{
  "n_layer": 9,
  "d_model": 512,
  "n_head": 8,
  "n_kv_head": 8,
  "head_dim": 64,
  "d_mlp": 2048,
  "vocab_size": 32768,
  "activation": "tanh_gelu",
  "norm": "layernorm",
  "norm_place": "pre",
  "norm_eps": 1e-05,
  "positions": "learned",
  "qk_norm": false,
  "attn_scale": 0.125,
  "bias": "all",
  "tie_embeddings": true,
  "parallel_block": false,
  "init": "normal",
  "init_std_qkv": 0.0118,
  "init_std_o": 0.00279,
  "init_std_up": 0.0118,
  "init_std_down": 0.0014,
  "init_mimetic": 0.7,
  "optimizer": "adam_variant",
  "lr": 0.000875,
  "beta1": 0.9,
  "weight_decay": 0.36,
  "lr_head": 0.00712,
  "grad_clip": 1.0,
  "warmup_steps": 493,
  "schedule": "cos",
  "final_lr_fraction": 0.0,
  "batch_tokens": 131072,
  "seq_len": 1024,
  "doc_mask": true,
  "train_tokens": 646300000,
  "steps": 4931,
  "dataset": "wikipedia_en"
}
Each number is 128 + 24 x the weight over its row's rms, rounded and kept within 0 to 255. Layers, rows and columns count from 0. Numbers have three digits each. The size before them is the row's rms in percent of the matrix's.

# k: layer 2 attention key, 512x512, rms 0.0262, rows 300-319, columns 256-383
# q: layer 2 attention query, 512x512, rms 0.0249, rows 301-319, columns 256-383
# v: layer 2 attention value, 512x512, rms 0.0184, rows 256-288, columns 256-383
# o: layer 2 attention output (transposed), 512x512, rms 0.0179, rows 256-288, columns 256-383
k300 044:102123153066147134141105123119103184115126123142090110122161120114104123125152154125132166153130123148140104141175125156136106154085102087122114135161133153119096115122139156147118138145102133113113143139160076095164123112122170129120153143113132119110127102122075112170163127138133133110083123194133169154125108146136096179132101158114104138076152198142181192089087140136132120141146
q301 058:121137092167147114136124107106140154099133117135133065136165111117164138110128110126075098155097190123051166150129125124175170115157107109156123145139131120133130145127119158096142143127162119115112147136149114117126030161138143149115085126116131103132139086134102103140144134114129146162210126129142131146105126118122108158120119134117118076122125130123114170134110103125116170134144
k301 045:116118121152136115115077114161127141128126095112166094138100132133126143105121111130158105141089150167141159161087150125172113131137152123139145125124121127134162146100130132119143136141117085114179125134115146144073135168134116112118139095159137184151087130151140133102130132129143159142131100122153157123144149126135121100141186109156123107120131118124096127115157094177113146101124
q302 070:178159202141088160110148176188123106109104120120132149173083128155119127175063160115106106083101121133157132100121150109112065131103155130099082133092121087118110110096117154167127171166105110123122113113127121122126132169138106107122157107169152114132122167131168131123133131134115172082114100119175114103178140146108120133149116157120139170133131135100139091152130113100114157125114
k302 053:187126157128106109173132145163154102073142184110115132140135093156143141123091152120120126150133132113106132120179139116139113137092129101120107093143111121140128141129120127178111110130130154095147091141091122107172115106140107146119096124120175098113146123086138118113105143136131155109128102113071078128129117136075100147107129151096186119088133137138146107134074141076113141098101
q303 074:123089104142135135121141129081123179148121105122109091109167134134129153102147174136105112162117134128065131110150199116141161148171118135149131089119113108142156097158126159095128123078152172128144123131134119138103110137082170126123073124122130108128130099155153120132110115090152131118150147115114156104114141055162121128126109116148089099097132108140113164118152117142136159145140
k303 053:132156102179121106112134138133128178148116077102102159130108147144140102119119158092113130111132138152142116134106185151145129130157128135135151147100068120108115140099114132099135107143127084134137148126111081162094129157100142126123120097103146155164111142157132116142158156117106134139123097118135124119130187108151124085132140084138075180122161088119129106153114125153140139138132
q304 081:141122140147135144122147136144149155104105128083115136156122107110132093183130051137103143140135134090149131113112120068199133132145161091158122167124137125157088092157150123141156148138159127153087142100157175117118129145189145125108139115129136100134118085135170171125100133116135120114152107106166104106111113162122098122170145110114173148099114138132144113166120171154117110106134
k304 050:140144102100110160144109151125169106102153166140115129155169116191113106104108070151103100155118116127173138108153095103156189059143139170186110124077132155138136125122127123129125111142166126193134114127145142133165149109143113136105142115127117129103183103116132140131140166112115146146162105114159109115097130156111153080114138057137187120149110091097123096114144157080126135083124
q305 071:150135135097097110126091176146124140102147134157146170163128137120128105121122079135122145116135147145137109173110064143083117149065126113094100142147111099080050127128139101134128109143129118114078115105133097114149170124157101131130143118160069150093103176122127114098140129171081141164116103106141140113141093175116119141149141141137125153140148143144138090138115099135139092135125
k305 052:114123125101115156125143147111125119137131098130123124136140138156110092118111073150100128167130147116124080169117089145131154152071099119138139106146103078129146123148120133128113118135118174094094092114101106111118184141135142081117116142127103113140072141131109103126117094140094105110085149102126136123103131110127150149149101170127128114107102185160115144095161134168117120106129
q306 060:138083088100121126129120094135115139126094145107134094130111126138090150105133168129231156127118137123142126150151134129152099161126144157067195150143149133134095138166131130116116105109097086131103134116150149107147211130140126118133130124111154159134112126124142130110121138178133097103041144121124121125090126075113116133140128124108097146127110131159119160112156144118106071135116
k306 047:122174122120109149112144124142129128114136131119142098133151134145104153148147116137142121083110119093131131151162094104126132109116130163133135173118176150111090136121114142160142134134150107150084141138122174079110139162123118135141131107130141121133155102132135136150132137133116116122091107171122114154079092139127113134164096116090175115175098133125105148124130170102138101175139
q307 059:122103037138154142149136125113103187106118141117131093145126133125089146154131176134110150114124173115075162116102147128112129149182110144126107145141128129149118108142111158074120098108102145126144116191181139116160042115130142134115073136145134132132139098124140104108139127127151123106204130097104121129101163080117148108116101129110112102116138166136121145140153107131107181172122
k307 048:149102123145114123136113122146129119119099129103134165140100145159137113156105115140149132100164113119148159106085151135105101138127108131118099148120139123143139103104070139130069110137119167151173154112154158159142136128132115116107138139130128180140133118111173102125164141113150105133149138131090116143129147151126175108098126111147103154154136116129087087141146102103112094153120
q308 058:165171170140134109152111124152157065108144138131129161126106129150196088113137094134137110130123113123164117153134114083139147120059111131177151159091139108152113137091132117200125131136160117118117156094112147114136192118187117116121186140115114148115116127108119170163150144147116130148100112157148107128132085177139118139151150125127124122157142137103155049119104169112146095120141
k308 045:149148131097152118124109126142112151134174155118172117158097148162143131104168116160101122145124158142116127147132152067132135150127127160173122131116126117152125159152141166111159137129115080135124100155165106114111175099135124114151149137121111128127129111170134157124120139127132172128129102139161155090120082106157106166151139126128114066109136173081193124091124158144097127123152
q309 067:115116111176129153160124123130091140152140145116122117145141139144133136160114150141135126150113175180100128101138169173154108138157121137127099125098122128141141138159124156099126161148119135094148085107188113123102136140078092099127107125130164171142134143116152162105123113137167108074155122096159126126139181108127149130152108145122120140124115127138119139132151110137117174146146
k309 049:129128143179144113145139146142141107154150140112125122133124157130138122159092141141114100131128162179096119100107129125117113098120138128151150131115133158127155136140135141143096136135140125056162087131162118131109134128110082114100136121168163203157103162104143134102150177137143100101136081106152074145153177150103163095139121121075129166181137133122111093164134106123124147118125
q310 074:146101132106115112110115126148119111106167137101087108106135112115113129131145143111112100118083125154138136146128142043124141105119149086130078131132085128123116139194149109171088158172160100105103135112101093136179098126086162118155150117144087111102113173104131114115104117120137159128110138122124151116155089127145130129135146104104128137105137120132147092104111157129119116090125
k310 051:126097109137112145140066093132099137157142150128124156149116127154138156144112145094129120123120127147100127154168113134079130133107177083148102125117104127148098169189148106103142130176154139079081131146093141125111122150126128133155127144120150133135140151126134103128152124194118124119111112118155136120149094136107097115145151161136168103114123106138096127074133140095139128149125
q311 063:111143207132127115160147095155107121148141137126125175131118146164141100123142110126170148109115082125193096113122122146111116119070148135099109127134123148109123128105126107208114133118126123124125133084077139142123229129125092111141192119145126157115111150127133122152142128139132129122074135134114147140152100161126152113120138126135133174147130113111129112138111140136142073099137
k311 050:101129145119134122158185088132114149129181144146096134146119153147149099132192112144080156134110141114125121119132096131142147103118095120103102125154142157112104122114122146168118125107146152117053115139096093112148133115142132141149128147133146070104158118092108120186150115108142141140144116144130133165110104140097113162104100162108151144110141133087155138129106169149129139158160
q312 065:127165170137102130135119140141127118153105117104119160120107150166118070138124138131163108107153092148203100130133093153106109130105142140117105118107124127110130126095089107194120140125134093111107143047106126124139229137119123119121178115131139192127125169111117133165140133146099133122058106129136146111179135160128162124149130140142151173125112125122123095126119133125140060104125
k312 048:120133124108116148136147132099123152127149140121124134138155121145125103140124156139103094117135140138129132133162091115101141108145120139127132087148136135132154134117099118163138141105158110067082117119112107096179127127108138133133107128141148156112134142097073123162108163156098166110129120103164139128129119132117111158156119155117176117082127150166150112103115151135124131112131
q313 073:106130153143105171143142156157108141126123110110147171156114119137081141123095171135129116105114145139130141094145176153118102137100146109134094135097125132106155147107118127137156190148109130114144091123166132093130124125137108114147164121188189139134139208119115146127118151137084164081180115157142142102170171129163106107108146149113135116144118153131126127108127141146144142137113
k313 049:165186116144135089143141098082128140135108108138112132120137096083121144135133124131134129127155131088162150056131117143161125132096102104087126130121140161105142089080143143146113120144118149106145129139145068105147099110100122126123142128119178076136105151096118144168119100124133124103125124145110119121170139158125166135108132176131123132116118166169133136164086137128120157138110
q314 054:119138140148127123128102153095157144061163148121121114138183127131146145099121112147081097154106168126090149129144134116149197140121137105181100127130144151117179150104172175112130134111169123151124134149122140121111079122131174159128122152085128118148149112104111109127132123137133130160196146138108115133090095094160137128147152155136109107101122143115139089127127138109134163125127
k314 047:109099153157118105131101152126100159124160118113119139120118139104069127106132148108135124145090151140152125160088143152137110162124151134123165148130104134111159116149207162106164170139136092130178131145136135155114144144114161112145149107101126153162117137114137147131122083127119114145150120108118138093125119089153137075163188131143052104118163141114138086177157127157136137129099
q315 063:116149150111120106113120150160105113121127116149131183145114130090088141147091089139116139127129151176140172124134179140110174054137107144114036125154128130120087123129126133126146090149168162165145114140144107119146137124140123156112109121124124126119152101134117111161152134136127098138136141151107097149138104144119125150156129170144116135109147123089138100099183141077103121133098
k315 048:134133122112106100123138149131120133122134092128144138118129096097135138109124145144120133108082150161111165112114153101115143095117108153117089125109136144124123106134144111167107112150131149207120099120118176126129087111142132140133128106122157074171169090139133113153112152060124123163125133133142125173136142153126107110112099117127152145159114107118083113141146101089111121131119
q316 071:131069080116132077148123117123102144139116135134142117143126146128104155102142138130215170145162150118197146153122107164144151131131122155061169104144124132122099127155137086102107087129118137116098134124139102116173192104146131117144107127142126167133109078158119136105141134173160088159075136114101127153067125106090138113118161107121112139127106138159095125131133148101123084120122
k316 051:104157095097119131113144134115121120123106148129167120150131129136115171128162097131111109124093129090133150154116143124150175098106133177147103121083185104097139087141131106151158122136155129152099154103110119075119137131120107117112150110129113109160151080148126145119130117127148109155117113164142129109070105138103161110136114090122178100144097128123097147121131144097105103143163
q317 065:097135168106130107133128129112129104167147141106143179111108127158115118144137126102149152114160082131202079136147111145105115114075110105141125145114137127115099132106112105173097153120137128126123143099077140136135196124141121082134193130131125165144088168122122129150140144122121126143059110144138118123136135194129154132120151122136130174135151120120118096139130157142118079105133
k317 047:096122141090172131133140106090146149143157190138151117119116116158138134115138138145092159144143148134128124115150087129112182115106096110156092126149204148133156124149102155151141121098124176122101128165109101099144138117116142084152122148130118084137093148099089104121139161146160118123110133104173133156114110185126120171111121146105189120103141171100094131123141145116122143103155
q318 085:164138180099140120101142173143142108078128136138131155122118110142117089146151117153109124127134121099152113142110120110145137086125137112099123134159128113114132105136111114170118128146151133124086149105102131117165109134161124121119148137141102143107122130122154114131136112147130150109119108150148122148130100212133113134145160116118136150138169139132150097137119126125100091138130
k318 055:162135164078133135159120141133161106091122186157140160162126124160143066096133122128121133154149097099105120162149133085126157094140118140137125117157152112132129125134110103121097092110146147191160108142101156148171105115160106113131119156105116135137146117117152130145094134135144159115150141081136127125101104144098131098124105114116146120104125094124111121079127125083108121091150
q319 056:155146167121133135096106110166151070134105130147122185082090146148154120138140089112101092109142077110171125143133092145137150104080138128151143149095133125104121118099143114178124112154179142142117145055084109121114177130133135121150186103130136130112126125139107153166136109123095152134104142170110131125159106189144121121112140137142136140125137159123150058126100150142118047120135
k319 046:128108090090133149137087102105105144154129154139129114117116126166060155118141135102091114131090114097129166152171120114153160102140147132134170123134087121152089122141142112120173085122157117097095113136126118137168121131118157137157136135073131094089123118161089128131104107163097166121155138128130161094090123107125094156107145125122131108076127180136188121101126145140106107131137
v256 085:091128119120101126114207084103143122127126154126068149135137125107167132156173137098106127134119112113122130130146095117124088157121106135153125154127135122105105136092119125140134112130151152074084123113138122115124117135155099138144127128127143120108139197106162115121159120145146132152096127123161159154148091132142077150107123147091123105108130162112150083168079147109143114161109
o256 080:133126148131155139134091146116124113120116159122164138121122131111127095113092139139027144135123169108056158129116137102136129127109164105113125109122116148127110100144118113072142139129183134116148145189101087131124093113150138119128128133132126112146149120119097150146109135139123105136197150139141113126104143164126123136106133112095140105121132092110145134120144124147141173119139
v257 077:143130140093129112134141141132169143081126180146090101066107087107079113122112123176117116135144151135154127139128091111152132107159105147142161140154113100138134148137169149133149145148143175135097141146149058168208110145111145176197098128167121130116148133129096114122082169138116110159120141134151130152142106138136086103108113132096166103092117159112115144116071128091179134127105
o257 078:164103093125112151123118104103105178131132114131152098136144157102111114118113155132153142132128198124037128095128172139118143123206133137122098110127133137131125095155144123033147145112123126120139156187173114118115068124113102115124069137127129100128138140130144136093123113094159142131183145128146149133116146086114125130125121124140085094132122120142126161150141141132121197113135
v258 101:156126093134150144134097115103139101154168143140116128135131093148098120096120154114107125160132155124119153102141124091119162081158093127153169114158138144162122116135163112120119130088114104168122102162132085124139110103131182090161128160152162132117131097098088128129084129125128138132152150106083144129128135104116143125135114134141171105106142152161115173111143168147131123094123
o258 097:104123025129113117111133125122096144125104126134138074147143155127123161115118144144236134140126149125098122132133167153133125138187139150121146087129134124127144117147131150067139137141094142109139114183171111112111087123122127146109037135124133120121133149152149162101140115129151113116125125141133130131100151074136121115111124116111102125119152106125106174148151127153097177142126
v259 091:114138160151124136105156112117138134124099131098081123134124123131162101122089112130164084108105149092125103146097128148169088101111148157113133165145112173129108150122135103168131112157133144136129156132115132160180140161152097189138151150126151106134137109129164114123144182175115118112106140112117103150097102147129099143143134114146135113113077112121165101147157129124129124167130
o259 088:141153199113131131164106148134147072122137138116153127103138135115153136137148111114043125109115090102134120157140111131107157117055149099154138143135141144119151158135134130167123124112145123097131110090101140123112186145118124113122170114127108172139114127113085152176136113114137156122127108157123137107172115176139150128151130120169166137149143173125117082096096124126135086115127
v260 083:170113138130134113152086101132100105124126138119129109118125139127106128153138152130181143128120141149139111121111145126096130143125130106088120112102097137122137145141143130124116135141050108124153163102131194169113144090152121097104133129169138157150145122174114156119115103142115132106116144110091144108151149120135138111112138117166124114148128104160093139087111095156091106110167
o260 071:148166164129144132154124129133141120132141135123117158118136135138155115132121124129191105127133088125204102124120124121130125128103135126134145133127133128131140113114117096206123126107139128127134135059091129146125231123135140135135190129128135166137115114118131131161134137119118133131017116143125137128130118155125154132123119130134135155118109121134112096124123146122148046119126
v261 093:129100154163136129135099141127125106100136147143139112167138107118112137081148141147134158152175156121115131111114170091137150148117137099109139131127102165140105126125166100098136121104066127134156145132167127127128141099177118082145133130138145174154084093147118148113116125116153127111131133128127088132153165123140126139129095136109166160120153126152074109118148081195127138114119
o261 094:114149085121161104103118114150131133141120130122076097124129118163107154119119140131222109148125103101162107122150122138113130095186120176143138089166134073091172133086152118107137127114098135136154100101143136114142124131118140115119070137103132127107158143120162145071111119117116113128070084101139168111107136093098100102126160181156136112114086129139133142152160165131121137116131
v262 083:115134137113130135106186117108170175136150147139123131099133081114139132113125115099078129137132102105117144119107106112151149143105143131152148131135143151127144111141169131125126121152179167111137122141146057109193107130085134139146092125144144077114107150106104122144139145141083165167121113116156132153119111146143112145152115154107123140135130121129173123169135155098162152131107
o262 071:128129092137130139118113135139117130093113133124144090146140143111141147126123119139071130129118172136049168124140155127147134122163127120126114126121138144118134144148125137042132134133160116123121111213154113108112051136157113135116066116126131123126130122138118138101115118121140130116230116141120126109106133098130114123141127117121128108128153127109124134136133121150133221131137
v263 074:114157116131129125127163141131132130168151113150136123091180127163112117135117107162098110158115113118143085110133147112104131113102111157132103129138130094100140146134121129151118148129163179146112092137148083131134106122100135100141127112138067111086166127078070153121116124132067174174121136112113132095121100131124132075125109139139114139142157132109130140162093132132178134119143
o263 078:111081063117102153122106120097124136115102120135143125152122155096136127084106162153151149126142186124077158134120163141136141148128101090132111110124116145136085118166130124092139150115148134109126165167128107129132080130136102155128069137115141111147161130148154149115132131131147126131187156133137136168108141112133107130103123116091120077111168103123135153163164110143110212136132
v264 092:122123137132168111165083100136102076158106104124134136159138148137101165109113136123180149103132171156142120122145144109091131107128132137125127112108150141160113131149110106138093128125077092146152132108112141142106146092155129088138152134148097159124111112159102172133113104128152110115122153129095140117162156109121169098117117104178135122151117142170090139102130126138076124086146
o264 071:136129144132120115137147134131114119149141134131112159113107132147130117126124146139222126141138093128203095118139130137133114143105136121128141135135105116132133113115111107205117125120092139103129130048099141148127218123110137128141175126119147151123131131140148148142144117131109122135028138119128124140116136137127138111100124120126123140119136126145119136115113139134133056124110
v265 079:079113100128139124133131139130133165133122143123146164140139122085128094108108131126130100100157126096104156116155130099107143134091117122113140157141132132113111175142121084145111137083136181129079142160105071098161117142124142114143111143126160146139096078105159106111103110121161157154120100149091096135111110093165133155144139129111137132155154107142106164109148104168126141140108
o265 082:095123110142113141082092135120154126128131130127108126145107168106136169110134140117144137121128165136100087099163107137151134090191147152152099126102126107172137078089127174105128145184132122126143080122141121136115082124145086147146070147161054107085141146149113117114124164131140124103150162105132174131122137121133135125113121163097144091112145110134143145146114130153109135151154
v266 092:118162101135167114124105183092092134137144121137122105137130140112089138131098115168133151103131142130101118136080165162145150117130112097132092121128111143125130134103105126108153145112098118160140118111133143140119120113127161128079160095152127139162142079121106154118120092096131163110155122149120115085120163110100180119131149125157075127144115128147100136134112144163139130104138
o266 092:064150087163111121142162113177140143094131100117108134127133111146141164134142120098214108120155068123194134141154135142138112132118107161165167130103126091137157202092126141143111109143103149154142115105103146132153140124152091128108101147121144161126106153122165127109123138129102126111067114118098128152123105115155129108100134129120148187160133123106129116145151116139140110140132
v267 080:115115138150092134126132136101107138105109106111151126129151152091183106123116144124169149147143115114136125138110172144097084136089161128100101133132092141082139130152091125124087082123140144135137149108121137124118148150135102133111151080113089177169118142142144125140191108142139117131126081119137120143168124109162137134111156090117152140148102133108104065132149100130093114121141
o267 080:128153219121140126157109115143159099134124150137116181109112108136139130140121087108052094116119077129182107128108074121143115099043122127137139165136126097136127142092125102211143132125136098103108129042097153144145182143156143127133218141136132147128116142115126123154114128144100131142104116119146114105126123184109143124141142146149146153142123145117138082106119123113146056122108
v268 079:119106141141126114149146099091101120094133113100083154126154138089127132143093116138149125140104168142138101124123158128129094132103114137109134158109143162137137134126087109139080084115124148123104152110078151157152164169146130113091139132108117146131133137130151124134205130147105105108131143149117102143145141114142130133094099132147111117088113170137124133105146101107109136122143
o268 083:129155202142139116159124137152160085153105150124144140105109116130151121135159107110086106119144084109162130130117093139126126087054162113135129137154129112121122142129134117170150118129151117110139129079110118133143179101141123115132197141144135165133113136114138144154120129140161129131087109139132120119127120183124131139162162121150154155178116163128125058105117131134151054122118
v269 085:143127126133089134146101144124099107150073146140145107173164152095109131138117107109192111141128123143149109131117134098110117156091161140078101127130159095140141159098107144112102139134085129121160127089123159143074121125143104104091150110159128153155115154172113110127130123146141119095086132163091129133160147148104160135152145132129081143151106112161130092134175084174095148119156
o269 078:143171181130136132134125128140142106150161137124115188107108112138149113135128113130127118127136096125207126126131115116129116136085127115133132141130110132121120122112101093204132112097165133141121148059092145149146225122143129127135195129118130156137120115104136126157136122122095132121060132134135140120117124172151145135127122134135136156116121133119118084112121142119149046126115
v270 089:125102127117131143167071113130074121151112132125126124133131127155092179135121150124174140121118123148090133109097147111091130124152133142105125092092123147173143116135130109108135116120073101148160138100111192120107140091146125121113158155096127163130145129163125175105101110119163115112121137151112148108157151116115138105095147123183130113115149119170072161089154109157070075071147
o270 072:128162157143118124139148131134115125159143127114124165113121118157136113122132134134209116124146080116197104140155104130141117129092130119130142140140113127136142139099115122209118115125110127109126135056089135144121229124120130111129190125128126146127111120136145121145145118120118126113027138117102115149133128153125160127130117124116131160128112126133129126113114138122136068131115
v271 085:141122137119132124123191126124152143120128177136126140091110107151166156115159145151083110148124102085124148133118091107188132149131131105187120156131127123131129136125163167136156147157174151140122130153162088138169112153121124138124078153131157110121121131123153111135113144136115140144125133115163128131119107130120087133154131122077144134149151132104186143111130199112180148141111
o271 072:110124085126128147126129136109128139112132120107154081142151130106113138130113120135060151133128185131047169147132135122122140132166122140125124102112153145118136138146132147044139126131151139121127104227165121114111025133134112145120065126137119108129137130125114113104124119129134130120229123129130141127127132113131119124135127120120106116119132113120128145155133132132113223130136
v272 083:135170115132119156102211164131132144129121139159153142107120131145168112132141147147129118110149112079127103107122104142155124154098125123172112141129101111113140098106114144129164118136178165123139129111146080117100144154130123086145128133140160099131104148128121092122117158104117139135107104135153131139112117162146144120196144138103122173131114088118167078134129151147178137159113
o272 074:118102093111114134080134106130124118087110116120126131151127137107137160136118120130064153141119157142079169142135128106155131157158101109138113115107134141134099141146130133143100129153150131132123125195145126121143060110131127162126107121110131103117149122122098113113134129150106132125209151139128123140116116110129092126112125135099114113125148136120131153179127108106090177128131
v273 079:145154167129179139099170104110134149137146155154129138143164095119167060150140098179074129130155121124140131126088122118141147118096096132150145124145124134129101163158177124154141113150153165139133127148104095119138100144132154114167134172134150116126131073110113117134108158139116184170134142063123121124118080117131082161136111105111173138102115123128156142126100180156165121144113
o273 081:131100067100101135096114131089123136087118128126152088129151174096109159117087166135140139119123192133070152115120147141107141148180135114132129093116132130134110109173119117081110150111111155120123123173162124129126096133138092138110051118130123117128160152141112148114122112106142115126170130153142133148128133102119111104077118107120132075124146115140128164170135130144108206113127
v274 102:129118098106145125150098129119138139117165141152137119118112137126105145104159130141104139152148179126121157127152115119138158121149135126130157109163128131163144086131132118115108137124093133115102103154141134133155103082102160133173102136121126128097097143099099134126123117140137134115159136120153132103141147084116161112096111122117143096083151157168112198089107155134134132100116
o274 094:114112049150114123108144119122097154137093107127140111141126150144107137117111153135228130144135138128100105108142158154138142119203119162113106109124142112141123123135130162051146121139087125154132109185155119119123047126142113114119046147132120092117133116151157128087104139122168133128144130104119125132110145078118114140111136129110109129109115086135122169156158134140113186159137
v275 096:120171137126152160099133161146141125185103105140145150115152147133151149160117117108123098115095120151118094138118129099133131115119134164108116112122158109128127138130085140150138159104148141166151111091110115100070120168129131065126131119149122160131120111122137118149163090067133173089106121089105120103145145125161143103142135132135127141158171096121136141122105103124157118138173
o275 101:087097060135098127117131132117164116112144115153106147151144129108148131107142147156129137133170140114173143118125124143115158134116112087158143138143079119129103128123117134210108112141125138107138123129124078131156119097111137162138128136142127122144159124143118140121119136134138112133149134126116131188125108163116110091134111130107129104120138145125139125145179097139117152125105
v276 085:145121127098161108133125136068130160147165167167130099112126102129105131096134118135070143148133144084125122149110111133160163136166136161154142089105138124118134085128178169111158158159127122139131142195136099130199115099114142135139108099123084112130100164097135142121075125120145109174154119134159169118088122108137096131100102138132194103118133135104127180155119121100112159098116
o276 078:130100081130127149101158128130092168102134119133130082131137124121096129133118149133142123140127169146052122117138161139119126155185120142112117129120145129129136112152129141036123143117106134124124110186174116124118036135130120114130059133121151102125140129145153113090128124118134145125201146110137142116123155061120128141130130122103105107107124094141125170127140142136123197128133
v277 088:132108101128134157119148084115162156074167156143109140129107105108085082120118173138125134170127151109136162102139063112149130143138124072124157131155121133169122142149153082101115089107095155128080112129136059127174114133088144131138091180121168162093088158100144127121145125129129108145111160152112098179129124115137126159109110144099139108083134156147129118110156134123181151124143
o277 090:119121068132153117118090148166104108161075147125151095161131149139143147115128146139206128137108152123090117137151198129150148093168134134100129071141139112114115147107148120067164125149130125129136125199130134081127104097192112142119043125130142094106151146136135145110116116136146127112120097143144122126137155087131118124114125123122117136130144099124139148127146130169099152141126
v278 095:119143116133118147110185129144155115149121108129162103106126142139174160130131093110123107148155097138111119134127149143137108157102140143146075136106138077072162117113099155141171141126178107094096158125116128143086119147089115129130135137109105095152161141144176097140128156117120120131124118100123107125101143121141099135106127127101113180115158108099182113178118107132159115147158
o278 105:135108191103104139106098141096150102138142139141125149124128150115123103119132152165049118112105144141104106146106074112088147165118131108156107140138129122136082129141108138217087127122122119128130132090108135159124126153137118136154194115137122157132134077132130121153128134123144153141147128150135141145157127178105127105155137115132137043119131135138125118113119117121132115107091
v279 099:088143120115147124146077192091116114104146126129130096164137113081083165093114153160143169146142200125113142125138078123113139135112116135112137126103156144155135096158103131112122122113079125142131119123128126119114141101145179138112127107156068144151083152115084125088148139111175101150158127146126120095149160104153158101120113110182116123119173152161103165107150097147120131093150
o279 094:097108084156107124128152100149119175179126126138132109132127122173103128135144125117255107128131117107167124113139171172138124111176120163120127108139128091140132144109140146100146116110075130134146122125146125144147106125122115112117090145123172137110126127129184134093107125139121132100067134076134136134115150071123127132101144126140119129115100112112122146138139139145122108150109
v280 089:126145134152135129091124160121089123133123075129150145121112146109076125191115144100105119082132122110154113110111153108163141122118115105122089153133130075107140151158131112106167198150103135150103117161137124094127105183158101114126122103167114130147169138145121140143053096105138125154138134133145119095111148121121080116141152114146142096153143097103116086103106119177166109161099
o280 095:122156059114123169110124100083156162119151132136094106142149131127155122078126146123181148140137163148101185123139185123125124149168097130132121099130110136134138120094120150107115114126129129103157132134114117125108088092112113123152105154108130102113136117119113118055130127094102139099130137122148154140127126126110136107092126159116113094101134092125144165188112139100116158170119
v281 096:104118128125110129106135148080112147126138152108100104127115122068125078150182126202122122129088112109123115148128127128123111142073129142154124125115135125077146098108159119137114128121141168117085133133137106124155110124064119162125099118136128141151134144126139133126120110177159103151119126171154135139101125138111108126125144130106129118136118108117122118168113071144122130145163
o281 104:133138198146141149139110117131136119166131129110141151107122155143130133103105136095105128110135122103094134127123135123142145120118082117137128141085130132120132122131122114148115158141148122139148127121096106158147131144127104081144165127118131143128116139136123137146132123082111137124146148135160156129160136139141131151110108132119123054119130127163130146108115149129136128128123
v282 093:129193142120165159099108159125109119131100098135114116185154109131089122125112150131098152148094150138086118113174153107083127101160083155098086111117138115166119130115132112132129091149133096178109117146136142097130136100145172099118140136102117116107141108144067112146134113137173116117156155096105131100112091105126111140124131119125169115155119104126092163147106084133127139091160
o282 085:125065056118100126152141115081125121158135133121143111118139146138126137109130152153250130121139161100099153141126163136152138151155145124158150123130127126109124145147132143117138127093070158104136125113128109138126128118099131143097094103120145137125124119137187169110138138113157136133088144125118129164144163086117133096094113119144119115094152141154145176122157134132130151136119
v283 087:088163113126157172112178172096135133117146124143153156130097128127148137132105132128089145135129134093113126116137122131114138126096093135135142140115153135104141129147115130097105106082158151132081090140103061081099109161135155105156093133151129114120111097114092123126125103108118163148116163117126125102121131107078136134139111130135135148134151110155123134148119139143140113158108
o283 087:085081038136107124103126132125121120143109133137121111133123152116146126104138155134130170142132154121105160127132162147153142140141125121119119096140131133147085142122128143108139139172125140111153113168157087136127066114138089148131059150128141125136160155142147156094120142142156098118188162128150116145113141114145080113082128127079103091124150123112132156134147114151094177139113
v284 103:115172156136118124109188134126098138142117128139110143141156125113162068174103107118127099089110114112111080131133161133105087107085140136102110145096132147080130146115127129153108130091153161169112137147123138126139127146143144153125128127152129157110167105160151146123159140128116136146078117112126119115145123144100117116130122122162128108131091083111146100125087134102129093136120
o284 088:134131177131125140155107133126165085113135140127130151101115139111158137094137117115049120126132101084166155138102111121133127114044147090163150157143111138133128150127121102180136126130186115067143132094098109136139181132143124135113187130123133159154114150108102158158133118130115131133154118150154115138131112188142126117127136125138163134152165178132136074121128136133135107124112
v285 073:090196162128141144106161141122110138163131161154156151106154103137145137101102148168092110103136106140121067162181138140126135091128085156122120134159166135129139137107165137166147110111162151173119135143100089126128132136122142122150119166131128128107136112100104123185156125085097167170160131059134113099115097170127110087122113137128141129153114115128127123106090159070128131132117
o285 074:118063060115111135117144147109143130096135119166123109134132146108110112104145154129130138132157187124066150107114126149124128167148165112149137138139091141138113105192143117077118175111115115061109121170179100123147087138109117150122086093118131109151166150156147134090108113140138111137217164138157118153124143084125111114114118130081134086125159133168148165159148125131122191123118
v286 083:101145137115111124100155122102163137135136111138105140097114094113142109127131116131074138139151155112136145121148122170144137116101106093164134154177098142118128144127123111147121108094165165157088125146145072132160094101105142123155102135120152117104125136076121109153135113116145140132115146115123143119133113105122107160127100144090141126125102166126145128129099185082177130150073
o286 077:111110057108126118111127096125128151090089119133139080148151142109118153115119140126135150149116176136045139120124149129128143107162122148136120098120160139141122124141143148038141145170123121114124139199158109106125051134127101140111032148132123111129134137148116140106120135129144127130198126134132133127122120105124103110121125133139104105128161105129125145141152119153095225119147
v287 087:113104141126109137163049136145107136149090118106106154159116126088097112102113134127197143137152133122120129130116125083104123134108131077096145115126129119125121115140119094124075123093087109102145155131058125136134164092160167123129131129127119178107086135146088137091141115129133117105142161151087126133156145114127140164120112152162138141150139106179122158117171107143106103080152
o287 073:135149158147120104130137135142134126167142127126121149108119146154132129133135115138198122124143105134202090099142121130118110113126129134127139132131134115132131118096118109185142130158114129118127128052107139138115241124124116106141168123134140165133133127134151145152126129127119117140011121127128135117108133125130144104102141132147139133115133148138113103098117167128138051115114
v288 095:137111120107152122128118135120148148146161149127139136093146093153086106092116107122081145144094152134122126130149121118110167076153113157104156103126159159177139122140151115110137124141110179161128092168141081132183118100088162131128126096125111116094137112083071135133119111140118126112147140118157180088104137131123127117093123110173141092110116152138107199109110132118130142100116
o288 092:110108043143120148127118123126083149105109112132136095152127150118125147113126146138229122113132149122092141123143166153155134130163121108128130138138115135119128140159125158067131135116087114113118119176169119115125077133125100120110056125117147118133118140166168152088123130101155130119160135124117126145145137064134127138109131108100120118121162112131117160159137125157117197150133